From a checkpoint of a small transformer trained on Wikipedia: width 160.
Each number is 128 + 32 x the weight over its row's rms, rounded and kept within 0 to 255. Layers, rows and columns count from 0. Numbers have three digits each. The size before them is the row's rms in percent of the matrix's.

# layer 9 MLP down (transposed), 1280x160, rms 0.25, rows 1052-1138, columns 0-79
100:072153202102139078112042158113106181138134083147052111162146083158131156137118109164120160180101111114050138150155197155154146073138141116137133109216151131155099101127180126183113083149134135138110138142135159134120111194143168173121072123
105:164084099130178126146084204140142140074148176113128051121142116155120113123144125113109105141106117154165160129152078145077095141138046176132186077141129177078133172164035134108089124142137119108152093149130086125108151139109120191135163124
090:109133135146134153128143122128113219163132108089135114105118100109138132130130123061159119121136127102154122153093125095133071131100149148124106155123158118128165142146128182101162114163098135088053130173101221127138156109170170185106091139
093:131120129157093118140161170174089072153133105137141149079104107084094149120123125136100123109124152141116115148152123115139125148106102137109121129187123154109200152160160066130072105142159072137140145083181142146160168159110120081169111149
096:139128104173191091157114163166092089177098135154145164121184187132089143181131121117086130083128144173082111105164197114174139081123103122084135080096089067099134140190102101082121137170138167105099112101078204111071140102140114149158142104
088:101174066138102153178129156138065119098159102184180088127183130108104127111162078130060126108118108157173160114160132153162138229142086140154139191151170098145110120071161123075120162110113078109126130097169134129158152103192113076106101097
102:124114083085107093094144126117132184122150215124149165057136083082107131079161136184119148114089117104163106147156054176182168127131141215114121080141124114090143140204127125153150131116118098112122151108082128158174094160118116207079127124
105:129124114078156108143111112138093143088125144113183160160078128106109166126165121084189102114121102126145116121108107126161145183083110105156084086153075096103054096108115184185100103130132050142158141165019086151121108115155104114142117150
104:135187128121146162120147115090123135154144135094122170077114170161099131103117112122147165106186173137112108115151100041147047105129175115127144149137110062153145091127149180091154132102065085149084122152154129191087123096139113118161117147
109:106132096171134150067126112169136132183149155104110054119098143130112140106181122131174088105123174110051126174129123113144151106163134098157127153134104169126117131083158101168138169132158133113122158182033121129084137076087100165150148129
104:153139163102121165157118114113165154125125143202181129109159149108199157094100099146145227155148157142176143153111115138119131033150143128127125171135108126142119118171128170123127127057105149113095192169106138171106120107157114108154099122
102:113133171109113169128166126149056101114148122159123082123186095145165114193151122081097120191160106121099152154083122122159168160134165146127137101192111098103086215104178098111113134138112073104129103116089090146075110132063173118159117109
096:128101088165124112111099101159119163177077130101152112094079132162206101136133091131175116111073166115080097077133089113139138097116109096105129148175143130197114102088173140138088113142129145134127065116203157139150091111160140163126185157
095:141106163148169156132086152153109078200133102140130124119119211091110131072118143138198105113133088090099181097128157080074085105110182138106089183101135101155107073146158119125147063117101112208109214099093118136110089109122146144126139131
101:157168128126064132129169097092112039131115093127130117113192130155084163127095060141135123121196155096185102129088110149185122190102147136172098079111159130125147152119104111175178123125150104114085077100140131149112146146111157072049112159
091:145146145106170073110152131087142176106116097138134148177158106149136156078172049180095123115123152083146060100074122111121158129038183113136077125096098123157100130102126065136117114084150141101190197126141077128091154120200120095090141150
095:145133121118092115106116088159124129148173089114117126141135147127121127159179095153101131139155193138066144157113099097141210044131098050134098115154110057043146145102109110164109195137106159153113141130144144142084156099090123074171099166
093:154135113073177107109157119195147098079113085111214167133164145132134150152113083127160093135121132112180090109098165161208066115126108068161118066162144118098144101077098141128112106157123107150172148136135105145124164158187152117096158142
105:112134106114122126166104167130145127078145114122068182100108104119130183114093125200154116180137108079114157176096135114143154103151221123099134101109096145140122109148146164138102141137050186106127157110125083123122127147154114075129144113
091:147158146166094148109155097146222057086136127105161133098161156150106116154086098102155110144143153145068179143108142101104119099190143162084065076130107100111165134123187111076097159106114182143095106124154029100144053119092108105087150153
096:154106074173157161123118134089138141095166140209097120150108108138137120118149131115081162144129080146142093138096149143150183161118109138106143154147124179165131120168069112066192198133098168089103107041094099153177089188123152172074128177
105:054131119165099153134144180135083126093125166183104158148125138092096142178105107127138050182147158071119124113118129121117133142086091096133166131142096149136114122100153149051122164045110160129128132130139139168111106130108081172136100142
099:137100089092103193065100127071054049090172131106138112148166153097163106120138081111113153179112151161142116172170144151119090109152137116107144139136152165185136116107137125111116114114096117123143142129158164074120102081040101114096190154
109:143175126119180104148152157137107166160136107204106136202224164145060159127111106129141161110224145122067129087136076152130097088127142096131127146087166096128162150162155129078110143140108144112142085153146127160131130162115157086149174105
104:084111110166105088135128125151118074081135136141080119153127064188185110087121165130129124205194134107159139099104163158237136141128048136127126125145132142149114130131116135133165130132127105122134097082146088109144118122048148165141126147
088:122117114104151148120186168082156107193229075114146119134138138123142162094185116124109138132151150142116167136130131126145124160146160184123079131025130124082126147139107130168149061175166112108122110141140122117060072087155082075146075126
089:136120124097141114106146099144124128189146073095134149152094156094087109145162148154159126127109138160102097129091142083124159168184155141070113124135091144133189117080122194160138156162113114120120101148108133100148127078099089164084126199
096:127122140165130125103145080118109107136164141115228094077138153109119136180106197121119137127131100144129104110171183066131123105090156169118072125142107145121148129150129121101135169094149019167179116157183076167170133123111135122141091069
105:138174160134118155140124107070164124113120165112110105114072159111116085139133136213123094106107188173056150122073167136173192098098095120136164198184142183083065173149128125114119131087119127135068134119145171131125110134069206134152163153
104:108090144126161151118128136144123121119109191131152145125113162079081105152183070147084092108135095103107169154165147126130152218127218220179149100108118105144102125111118137130123083118090188076108129069110139179150134140082158131135088084
106:079181156101118137144143165153103131184099229155150156130171145147103168150132158070130060122124097130103118211115124175177129126147163154091094085103116088146125130158129109080146097115128095112135149145109222115171158169096137124170143129
102:155104081085112128133102083129198141148142104131187108088134147149086155126178160157167176144118161144080155182090080128157107138148163131146077135119203125169136105171179134144159206176092124139105148122083115141160075086074139137117126102
102:134154108146142063099139071139057151116123113183066117174130162131151099144128161152086094103154158112146114152126178067151171144039159141107116110181111069161180112077127141121102126140127121212110143080151127167072107129113126156164125108
103:151110128129106101159090100228103136153137101121121137072092099110129086136109146137055113087158166184116065187214077123125136071144137157094096145093086153097083105106150125176136133135108156114134087123109127070159080109154153186074082142
102:124132111143099151133123149083104105143168094158102068119091170116170141178147100122099092125135124149095118179178173049142130178093138177132107075135116171102123144147191216118087156149156147144101122115106106125084175131139103150161158114
103:105148136172098118090128119066102126110170095105149150146117112139138128085117138135152084078075090147165132126122170102149125094134122136119166073111150158121136083129102148093060164129169096098118142102022113096093141174138141184132079119
106:119088114126206094211180166120133106095159133130124161121139113123135092158154120149084095080122134149161130093110102149165141194128099111191170125165132143118145111116097108130129158126153176129083112089111105062196131125147195145098137140
096:103102081120116160070164124148132144102186090105169141053130090036102142173070195151130109089152104129127112128082100130140106173127126137135146141116103084143088115161155123094134194129114089112138150119126145090108093086146076103118173126
101:162151113076164181197144084143159191148141129123179173194097097130166097189083137065129134074109161149127095091120170181131140207079065160147136139162141103090157063104122167150149168143111128097144177138122134098089138106128191147111195114
085:077124142115172109107075146147097105087160097173088178129140092163166128125140084122153181167068119136108135158097129120114103002170155130169180105111169068113136131119150138157111124188188124086137057134155105116119155192120169138178073159
101:216142129098119120155177121128160100114168066092121161123128115100113117124108105160174122105135103068127193143169109145112078129133172084092191055088117151115136140155147122138227142136156121094113138102136097091114180167179140078086082177
111:143186123083131150085138073118130156091142100075128167114134163106152131105143095129182139189096134102125165147156096151198161119151113136101150152191102168105078125161106157138148157076089143130137168163172043115109135165185124226135115134
119:147136114168095146162165119069179211154165117070116159087161163110170131131148107144127163112108112132140112146121147158107125108151079144164143085151196148139168170125140119127103125097140099136149114126112100101127156167158135173140133116
096:130086219129204135082123073136084133149156094135131146134125171125098127107088082077115153129144115153168171179125141138130139135119110197129166084080141137162177114152134111165192112169173086101124124139173122150111103105141109117156123194
097:126056149128138155114096163082132135102119191173094129077120113090121187141104162141119104138094116139162148089089131089089109150118145168084110107124091107141088145050109154120139170147171141152106110140137084150094139157157119063070092158
100:096134135097129124130108121131107185174046143085133113096099176135071109135131100141193069093141140146183134098156084118141106094131114096108133087124159066093197101142140168130161126113081103117133093091060117082125129102123090173112160170
103:084121103135091139145167081168143054183051156091076141124122129189154120141088142144167148107115115182096097132124148117113093108127144115138071111143180141115195164099173117099132148100114144096109134148119125090103212126150143166039131126
099:092106219139162061124157158108130128130131137086159080179159115099131091101197181162115083131104106103103114123136113146106125062132149175109106119050083169139160100156085130114105083155149110114086140155092087043086133150119180105118133110
111:155132151158135114145158158167187119190105132157181120100199147165156071075131094108086118171089127115131120158107103105155117178074136166088159105188165105151128117117119108094140126161119097154150073146137146111144140084124073126124161147
110:145176145100114140153145184105075117166113144172131192080151146164149180120155108164110142158156069152131155163143122075187106105065169128125113127142090132057112139138095104134124149159137109121095147161114131093108095158188082124169172148
104:146132176140177063077144165102128132157108153086086146173109100114071128130133100089109147115102204145090186146131078095132130146097136161130118150091085133131066170125069130170128181163110104174069201104141112176117098135093115156132154091
101:160133132131149097170140151104149098110117129067163139079133141141080118138130150100039158129091163082205160145119067152105136097065180117135123125100145047111081102154060114095064132107151109121130097169150152114109138109140092128124112108
105:113098169086142107157102150156098146170134088099123093079126144132187086093134164148121115111172104041109144139121133080136087127160163132080128095131088120114197138117111217137110127169162110147148159151086154111137172145101118129110143126
110:141158126189084144176107170152102156102140076144091164141098089135119118065090205102231118082107121091078154133170140151171148173136161100122134132093160106096136119131091165187116122066168120112094056112066093121146098158095143076137112160
102:129102128120160164086183091158103161196074184097087116132129119118199099094136111142160104124200123164131105063151158100100152044093093117055141145146117102173145155123089144137116124114160155155145103144173179178119099117091123189106073134
090:128188123131153148189193111161025097099120092135174109080118114107088119115148110086162128121103167132179146146115100111092123139103154095200150124138128122153072130113132079188086144144147150159182029168128101120173073100128096116144143158
085:179095127138161101154148145161042111123189141083149086087121158192155126115131168104112179136129105082112143095157206086095140146088124139120147156081136142135175185104132169149165108143116085073060142133145046091126094154084117109146115095
100:150142119099128138127059133117102157089090146156150115080122181138157087077147123135151146119151154136145071181139158031127145131128204145155125166128146134119067124124107145077113189121148117109149123118175131208129139101104171102130133167
105:133182098085157141140116187138147144168135142172161117120091107138126092165129118198132201077131068185118138106114122073165135146099052156163101150137145191166110093136142166145118154174152191139144098151125138110196120059133175152111095136
105:174117127139160117179092150098117053071150109145119124157170133128124043067184126131096103119112110129143128205139119147150127116137131164150118115077136143146131160092132158118179143139125179120129057119048080147145088129123141112064076144
090:113143138126191159089095175135106187133131183084152112114172150109235119110141175121113143116165129128163147123118152166123105106164209170148160138118134119121096123100123110130131136120115108080108137134165128108144074130107099137150157152
095:110142128150110110186130122144093111113118113129073164177089106129150131129158144176121152109120155096133111140135090140110141156140122163093110121136129168190135108132163111086139152174134105120094118114094109147114190097109131144149064133
098:142156137163122116170131175134155137139090135114056104068089121122107173135165149145074183101147133116115115104116155095164072105107110136128156087094114100095133119111100149122109144115158160157141114113076067126156157112101136132098140148
105:164118127130131078131117138178183138097130177072102107085120109127201161144057119194131095098213162089100165128134127136148154155185082133106124140164130122106172154126161123115167130189138092172108143162131142098131109188110140089155114086
098:160060107160108162131071102096112131160123161068162091115129103130154147135084128132188156163087101158166199075131157207128144195129126156074128116172117114139187131149107086115143114115108143132112137126126131143158075061092145128087117071
110:209125104121121134116123079138136112121140143163148139113106121127134159171134219166138104144153124131121102125155158146138141185111066141072176180160151162128124142136128136181112144149089188163078173068073180088092167139111109120111100161
102:153075150081052135157119152075147131129181130104105170130112135121117159168173165192088072152124157171104121116134140117106106088156159159137096144154092131154147136071112106118162205163172148092112096113096139140145107118175175149109149118
106:114130137134162049091149124138082130120128111092144099085123168149209153143150110174071116122100150096135129099141052097154127175066091111139144085110092109093127142139148106176141152095120088127072136134173159142118102163099070113152094125
101:138133139084123062142093154170160160157073186121094140126111193176102136097096065140103117058146125115135109068181073094122147059077096108173067121141122087163050122138090098119134091099117105117126112130139100119169145067129115139117081161
097:188129106058087146189130110094161142181142165106162098161167183132107137089087142088132125145112164174107130106124156183118178091140118175106159136162122094116129127161147149159128212125101125156113122166097159113125159210125148122125136097
107:141145164125154163132099127095144092112135159107083072177094120134143108142119160087142101173157099130099135111100072135191156124099093115146148087109149069152100104140101142143079110114142150132148150159144105149113171098131133154164134159
101:123131120103136197114180151137083134099135095113130152096116170058116094095109149129118095116244112143161132195159114124121096131089134170176148107133113083134192076131129075152147176115090152088094113087112134165151146191126137094089100080
100:140130152142084112126147156132139068075074098088104153160078184125169119096111163110107124145196132146219090125126158186094164118073090139099111171079159115152161161104115064173166167155061108156125093122150092143137133114131153128125150177
102:137146079156145088132166082148089125115140152088137088115120181074119182141128142110144143124106103155155134117114152114093127135122126168123095107091075136144144155141087113172147155069135124105154146196159082082113097152148140036104134170
115:095098081169169112130117135109160151186076105106134149170091109071076087169135147107193098088164096128087131154148112102102144117171070169084139088146161107141143078144187098083206114105152144123127137114110135082165109156167142143106122124
108:121110129109136109058117158116124136136103109140139144223160109118158147097111098104118120177101149150092130154103117182087074124113102165131114126125136194118154098096110114149113132088149160132129115209194110136088157129147121185098068136
102:122085148097106132133139213109141049147151141121144128130076136106167108103089112119164121136068172123060103166135122154102077082138094125196145085086134145143093164177160107148089121161132110144182141096215097156143139128149104137102120115
105:115120130104110131073137119140130117107138166160173122098115186101100174107138085150086162148176112094135091172210077130116117145162167150133147110095108132154174109110089113180111119187190120146133166114178131073123127128100127096082150089
101:132127107208138143085165105136102142131137132122169164171149124136076146186162152109055072061124128142152112156099079139126062178156109127071044106134170146129129140140095163119172146146109110153185146122140112135188115111114100113135112200
094:103157132212162144103067139127163103135101127117092127152106199137091139105146114107119151124113127157131123116153089182136096053152144096144132195111121119144152132128146197119169133165088162114160139089145109155144113095146067068130195104
114:121133155110096172145132153114169144084175137150125124111126059144110169156103033045182133094135132118112135104077078129148102128050105111095166163154067143153126149114141117107103104117157124189098145102120085116127061146163110155154094112
107:078174111096138097117134066102137177157076131141115107130139060075133161126121123071126244145123190134107131103067078142142151151103149129089122121108094107124173133095170170124100121141119116126116157096177075159070134059126148128125175114
105:106114086155088114189151118093118150119162146184112119098119085125085116124124075147081134127148075156164170114162127074131130148168099156095108130140135120141160149184094105048117194196146113129124091117170128158167126108108129116164076138
114:085099141151165088095115114081160114140173220079094188126071127135157111189122118167133134120112115080117190145126128110181144190164096107137162048168146144108221144127120129177114119195101115084152137154155122090170145117117099127125102135
106:106087141134117113167137111100110089131098117138134163089098124116185138107186079110113117114118185038147168208135121157132092149143142093159139125104144153162107098152135128111125145113124145086076158131179084163116105167103097109132188114
101:139166106157155163091167185100177156122107136100062127111128151149074185088077173117113190060135086115114131124131196087157122078136135125128132119137102130145170154151131159130138118106176139076137110097116155121116103108105112076105154149
104:147090145151114168128110092158145113139196187112118121188125153152162107119172105083126166132162148119131119093166150131174075156128165052110092101151117163183128128180122139161101157155142160104141144122048134208094098121158136102136113103
# layer 9 MLP up, 1280x160, rms 0.243, rows 1053-1138, columns 0-79
103:134136142096080125074120134120143025117123101165104195134190089114116161076159122067139164177205100183118146118116084111144115131090161126109138086093124116122152126146102111184139105128116051175148139135121176088119125144129091121095201104
099:125134072108146103061126141086103073149143080181101120192179121134118150127117159117095138096161095183085048124129121086118106169079160149134130086080157099095110098113143110109112161077076120143160077127103118140092137162160125121122113139
088:113125136096096135122090068137142127114156138081116110183113121092143105121161136114134181088095108078160132094071115181160162161150131122123159097145123084140087082119139124104149164151158174142110116150120128193097113139143125104089145146
100:155101147105208081116073139133152079109140119200070145158181180117109123086106128081115078118151151128115145106157151075083097144104127131103090137168096143167161125181112129112114112137085118119177121080088074176135133149161168110139126094
100:102192107113108116078128163072140131140162105177095130153098064142123152109132099140104178144127145118163134174199105086140134204161136141184169128177106183199173134121102170094162140130134096157149158125137187168123159175135112090087063070
104:112158178118154148106148117110126107098066168089092108153084120096134104151078121132104086141158118150096126078168126098139108177072110139123133093098130159123143121159131160161104173092157117169137089095120090118186120125077093111122130170
094:174081145169150095113143172135087163168063126128138161158140176161116131106144138175128051176113140121134134200111107170129140141168102182111175098153187145132184136116176089137115123128096121135090129154188126170229089070124153090130187065
095:198144129177198184101130105134153111144102109114148136130139122143135119156026072187162150111145096149108122122078198202150133169132095114141149150163117127134136141129138100169113127097138110110138177119083138125149083122111177109092155120
106:158122161136169102129093111105105114133098213096128107133112178141148149044150118133068145077155164099117133152120120133069109136138111168105144132103111206155180095120129060123074124115157124067144113148133104108091164137109180155124139076
104:101118158148105169108146083107090172179106149121125150152101115080105094136092101072088137173135082137080122108110132163180094119155113118125144218160146111174105110150075128156112102138093144071119167104161115176141094133121110144146168115
101:151153110155143145149122139192123124134134139146158172093109107114183102140134140084119063100178048176095156135115090121121158162159059073110153097130107173115153118168140064113182124124149150137129115051108062117135126081167125104154133132
095:130166169092136095167107066128109080130107113100135101157119089125171076158119133121117184101156126084144140096118148120152120128132099094138088177170140122122103073143159154088200097160089119128096132138167102139149097116106185114118182128
093:076145125125156161107086123107113120114125105135157165123094105158199184177130136058134153149104118113112138174140097089122115154134103147132127171094105118140127212161118068135112133131192076167093138124147168142081111129159153111134150094
103:141169129097105132143124119114162106165103109166118114081133080138111098122167158124127124117109123164144128137091076099131120147080119137150147156083134130171084124118178216166146094068122099133093102182121136137134151137122138136090119152
087:161132120110117131137088056154144161128068131143137149139159163057100140171161209152160123148187111110102100079077124130084154176154118117150104121167123081135103047117176165103188089149118097169106176107125137101151057118134118123153086076
094:125173151124068136123152095114108121192034118143093157141152152116168165133146165166160165113128107105129118158173102109135109132163088149100104110191083155064106102096179086127106078101125149178175226072162112140139127151126127149125111157
093:136105179077121149136102169122116116140144151120158154142125207152133136155128182168106140134104204136121168117132175230100094141146153104110101093137115109159151127095156198156136121159096106126133081127119188145113154125130179159121135126
101:091140152096078154142108191134151094147128146096088158124105128090127152133108116117140109146127109110108176152121158104098194122102111136115123123107103101107156098160107107099111093142128155111104129177093142173094103111176152135095129157
095:139091085084140098182163108191148170151087150141127186119200120154093142156109136099099128109124104100077163157081148159121119111135107142151116117130133143108172151091085125099141172126171120095125112163149107153145135162103138115068088122
097:115116161131154134121112127147104100207083108109140085143134081160123201102102141135159119123172176161129055127114062137150110134137150120206129133103155067152106140088089178108153130117101094207133148115174128162103151128142139130160115192
107:199122135098123114140158154121135135076101060132115092133132161150070144105156068116109071177115176149131151112102138118091135125167101134144126122086131150089136144107098138215108126095092104116112147146110144180115126107114078158091085115
096:156181061122156147124147079133184135126120169119151189077120118144078145146092150172113103060147104134077065078124094130098164140183204087186147162141143137161157122095114068088107105134084091109150143138119121100102182116191075140152177162
100:126123091157145144114166081168138078174146150137125140118093078081171120179144124148115132163091151129104119102087111157104156166053149175112152092197100041156115180119094127180124094099142126162090109114085146121104135131180133126096151163
108:087151162137154084147127127129136125152139150148142138145155137198101102130089151127151123124132120138123114026148133105110137147147117082139162104164151123135139145110027077148136128135160110067155154141138130163077114115138096118094153141
094:132129096100124111097157123109137151064122104138174191068112186140133169138125127114176159092125084143149118171090149073112116138162073132108133115129172116195074081186069161140096057217113110171113113121150142169121097064067153130183125136
089:139131088126087151071115102093100147128100099149130146157143098137126157133093148126111177143171111150145116164118161082091154136160107197070156158115126142150120119118150061165086114191174109119130125114143098095189179114053118109068185132
097:101194124203149128114142117148128103093157094115156074158121141122207073120110042084110158149102093167097128141214115109096165103134137144151147135126144128095089156082144115160134089112169040126150113107120116164135117063136172121149110153
101:158101131157104169154176181112128098190126113121093121133123157169137101087105136133139107140073123188140113105083080080127143153129148175105164158183147103147106143099093147162167164107077089061163107092098123138102144129142111153092158096
104:134087121076080119123194130185109082180102061154105169096127131148124134083130083162159107099127160194120120141150121135150126170112096116111138133103141133114137131162118102130114177113073121150165120127151103099140098084083097074096120128
109:109203098054088078133096146147071163103168140123165101112104121124091077193087178138136171171105105103105084153185119138073072137105140126145186146096096086109090139100151158116092103105095131103137135086096108097159110137087134127203156122
095:146109087166135152138137099124147119156150123142139146073104119078093119138128151082102158076132121163099149183061105116171066143175140173115147118153087136125132069129087171129174163148103148089100177168068131107119133110067147199192062074
098:123121164105086120099164115158125120192153126131149081099096145110108088099194110197138113152177077101103164139073123076154107090168167140115095106132096137103069135050101071159077147124180140122147090152103122090091048075105143136113127094
106:212114155148161087081115176132183133120154154114170150141161117145101140186134139160120105152138115143170127157125090110153094145116169090189157121159134199151113147084143150159145148162105102112054100102136133149133107127228127146101134166
099:121092153152172110076104136130115120129121125197155152142051180145127099151102083138151098084107133142130137132073165081118130159199091184114087124160063118100142103154075137117134082085072126159088137135149090116148199121136135136061131213
098:099106165168130174177121070171170109144090127128090151160062175127163042138123119151114136126115158165127133142129105090079136143103166104196163095159115108118140107130169086125153086087128154139187091134118124148126110178155189143174104128
102:120088145104098124115111103108121153163082087160067163097148129151133164120143171124177107159086184070104124133135101148109161106101193124162165141149145132086121140150143155113098138105114128134138144124114144114185063165129098168055157078
100:173114107159118102121082155124202142156150156161061186134131115160108077114127120132107118122116083117087138179134146033108085133115133179129137108171139042138076145093117104155072062163123142097138131128087106156164217131161172100121107128
095:078178072078127086132174086214176120150083113119148119159142112171146138164101106122096094157134148115082113124070165103088184129095180121138168156176088088112095132082163154102157145193117132104117127070156098128102140092068140174089144109
093:102059135093097115103133117180124147165140169135120085143142129139127134106141127139111139142152100083089127138119140080084080128133126121175058074140051113076136135178106153132095134102121140127136187157120175132103157192139103077134156132
100:141182189135212102104180130078105098150076129077131161102133121130065078156176117228136114114108145087135122090119097111097138139126133152122169044107145168169144155168101128116096183101143142130102109132124104109091155089180139125106139150
106:135140016140125138094188088115169087121139120120118108099083119147154144123102098153096107132114114135119202122111091161111139131123169089092146123091127078069118149068157088173103154139102124127177077197152124151090117123098117120135209163
114:158130067113136122142135152048147144181166081092128170124115142105087153119177085124142132113073143126120197163061122112138109092113079106091053133158149170077139136168096134116159136064166148114095072132164158094194153114174118147073095130
089:145142148133114130104138179126160134162164107189119127153136116106119113156100140113163090141100151074081220080087125158083074139122134099117109096202109158119172127116146111156151111128110138137120164096162147122147082090109125178135082132
110:169081123167136117145117120075113093159105182095125117142106087118114120109103180157096143114079208145184097159119146083135177162093152118081142059146111176031082098129112150104120145139128165131131091102161103168125078032133151097119136148
109:092131087079133101155100111110105151140134116137148183139124121118089133131147106132075101068124181185150187110192155141115108109056071086137117145146127102139093046111093130152157120192092105184100108124109156153101178126096163065156177149
109:146142067089127180147148143159152156088148088200106121110188093096191098176159147118106157090175139130189149176089097126160135129106124117061126124164115159121135137083121128104140121122180158113122101081110157091074182126070123160171131131
096:122160121142146178128101099136151135101133080109123164139123173105080112137101112194061097142132159108137049066176141133081088118110164104124142160101140095127162082150135093136112189099089087124085157105116135172117194139113144113042152174
110:153104101101121111168183123136154169114123138084118087123150145146206130126110083102124109144152173093119123171145132088094154200120098120078100089136147186144137147130125074153165092145135099117132115095110135140168164118078122118109094057
116:158216128144098136135173170079148142138158099185157158067122108097088181136122120076147150110088104131075077146129111081077111139120204112142074097126137141116124174080135072139127188104178127113102136168080136084075208121148104156149146154
101:113181112134156116073135142057152154115092105169159150104156143068151132169177108172138141102111173077159173147102065182100097131149074062111176132087106134099093137169095099165141133128136151106137124105097116165091165121046146128104120137
101:126163143102157122138150146080079111199108151114094110054081143134094140232110143176090070086108105095128141171159138205131176105101125132140111101089107144124090116171082138144151109152085094081100091119108142141141129148112155120106152147
103:103169120124159187126177140151161164090165074191222112135145098120123139103101088101146169080092136104134174161106141124151110138120111136114152120093096125126066100097127086131168092152170116180077118119148126115129135113128117100114109133
112:150143118138080110129126074123109133092132106153106114117130189153140205064084130097139100103165077053094163139123128110093184140170121157135110160176171040111156203141081117117154153111090138144179137110079171155144110103095198155173152137
098:125124127145136093145092089151099078071135100164093091219059154123091092145126098142118105086077076106125118084158106173188122110127126115114103153145115127082069103101106127219156190122162133158095154153088142179151086119102128122113093191
092:084150133116107167081154176168085115098124116117114113170060129144133128123136180107109149144138081127109121126138155113095112127136086164131134176101132182149137102119073157188148136101215068121139121188120114102118162153146125103195159148
088:122097110027139102129146124141137174126070132120105124179119111163175173108148107134159173159114132123145131134110147117190159126129155059132154099097135134096103137107077171091103132155164124179082142121145152085066130157124127074067160136
093:150153163165058167185134185150119116167127128095168134116130102018137182130146154125156151179154096149061089179116071164126117171182115100174122118143128124107115146120073181095214131129128118092138141102133129117121164096120142125124152157
097:117107074208095126129137108135082197134153144166180081121163112145131155135091138156145118123127083104087095165138133037160093158091100116149124130127105135121166149044163162133098095080153161164084159125158094121151080105124132138161167080
104:108157089146126178220148138134169147134077106104145129105136089125145093125161094165062149145142183199177135127125183091092092163119113157153134147141183125141155172146126187088108155162111110121169088161139155148108122156165128140160079126
087:091122138122100166083072194105132102123162129123128195130118047095119086112126128126126101098098125116129079077159153178061124173144143092137133158148139157138096122144157091084177167074154128126132098141138158116142090110134134101157089188
095:092147118076124116111166150110151135114121111188131127134129123143140144143117154147107146083119155082131119087126194153066047126152138145097152079144136117140126111161162151133116146205048142141161101097160080154164076098114154151190145118
108:105132179187140100203128134094102108141113068128150104062116130139101161117127138126108107108143140114130149101194135141140110154145098145107142071113132118141121168078115138138144169121156129092152115129120138184131164111090212076083114139
104:155127105145075166169172160144156083121081074141109100085193121110136219149120095183163063123129163138117140174149067136140109162126145085131183125108111075153120117187112174165149066088147124132130093129126112151080151140104119146129160100
090:129149095082094086119136142155165080157120177103118135119076170062165151170104151063106128100141128103093122128177176153055100134052117139147135128154136116160162119103121127153136139130133091117128149147097105209120119095192114152099127098
113:128157098095139130161128124143173049154203126089088077133106105131103133103153142155138150132120143155129100171114070125139172121142153162087151097152104170167124127179126181124121157178104167145106143096120094105107144131125110098141127221
095:127171086116196128152143150152128190136147091182119088183106099112160099122180081124105178171150115135088123144142163145138099134033119156086062143177156099101117125140134142130130122150112172150141087194157143081141155161089151135169133138
101:127154159117173163125142129125141076138108163192106149146182125123140122106128154171087062108107129148129141117078122102103138132120159131106174125072123153106215137130165125165110091103064076169158090109121173110140104096069177155109100149
105:128058076096144152140150089131206134102088127189116118107140068067170172096069105183126103087178176113155124105107112104085158156107095134097142148107126173126144066103097078151083097165099129122104118108148116134154125052129178152140081077
099:105159170125178171132112115132130092110165141147158172193054152150159116147071100108125096156103115079079137159106184071077134167070110074133113105101098086116128112076140150179132141078204149090114096120160173132124137152117125099151131127
105:115166177125114102187137126115137123096119177112083095112115150136143159130134143148115154190158130077104173168110109130149116159127090181171130150157110205142116111174115133191077048106135095160117125135156140153114124154088114146130139139
099:117122131165059110114132143144155118132107139144177091144192146091155110112132104213108115157126148117178139125147109103101086162155117146069215114121117181119191155051056110145108081153083123112087146061133077158116085159122136102106141134
091:132119120208163127098154122145141141118134167167152170122143174159123138159070151182107135079117162151186156128147173185172094178167119177107111104068091148163171139121132112092135167137155120170124116143139140120158123086179077132169101124
101:097127173103125099161098122153137183167164185095157118114159157126131158091161158116141079155161110160112148108124151101095164155147114096119130167190139066061030087096101112135165135111183130108119051141143084184116108051130124165119057117
103:187132100179119135166102107140105152122144081153168141106129171094122168166178113168069140129114192112129110160193189183096112141112129095157101068167117124114101089166091126098134159124088118127110100081122094106104095091118120092182113115
107:113188095101103125051126153056124187152146113087072115129073104076137159110155130195157150152136120078112100076145081130135102160096151129092131131100112131112086116163074100174131124117125137150079155114140141115111121127090113133152122204
097:125124180120081134135139148196157161109132095164154147128091064107078173064161138142109128102176155121119127144128094161140181149141118167125160132206132173112121106116116175123151209169132129152114132134155094154194154084111139212105144185
105:098126137076162121173151068081158086123108133139154127118106110120167183130137153148114119155144042128130169190134176145212112145190171163088151149144097128088127129139062122201143116180151126087146136139090141094136145103126134199085146073
096:104159156116127077096084059121145131114139127140122154211135083132133128163136126137128118120163136093121199115101090146124168110149117079081109141139108074096095101142127154084125142108152148133171089158146141098162090107141079178109094176
097:089145127175077143095079105183139104121132108111079162105144101135168112117112116129134129178164117172120093097157118119131104132109146140078138131089141100148155110158144071143110165138128134088073107159093097117096169143142167124094143159
107:124127105065057180127127143142114123149161103069116093150119073090076134088106076129156096149123203070151081052037117145171131159143095108102192110065100131102132183159116123137125131160169122146158071181179054139139099111093126101157097186
104:140118148147119104134135107142202102122174077186141108134142106135048096175089148119166157169152143101175142127125048133165127108111120057120082114143109140117118135142131168142164153157129176150156061089170123153160102100136137127083110142
102:116123089103142136130170132157161106107170115175137138162094155132103104211173149135111145139089083120141145109155207133169130118161165044129093143115156087148105124149138114151084119147122157177124083099136129064176099154166152150139100156
116:067089118126125120100165085119149104126162156105135090090209092139113086074166119080139105144086155113126120185127089150110131142133131051098121089148124154094144156097140130150146154131106098131128108133069158111166096128101079160080169171
105:091149132122131129198095115110101141138138090093130095162054146102149116146174147086098129122108179108146111157149150136158123143120087113073130153095129100125163085104136123142165160160087117104095171113099073116137113139138143126094162091
097:117146146119120130088111133170173113127118139102118109142098122169145143132187136089101099145147145164139134065148090173119157105094141135178119056079136023101137118115124144150159146114143151070120091131164114147088115094126112125187176165
104:097164153155091069086184133182191085151141084094158193138148094184091135100130121130166124093085177159127063131109128135105123160159081108135198117155159104121169135104147133101170106119150096094146166134126119081095121032172128181087125131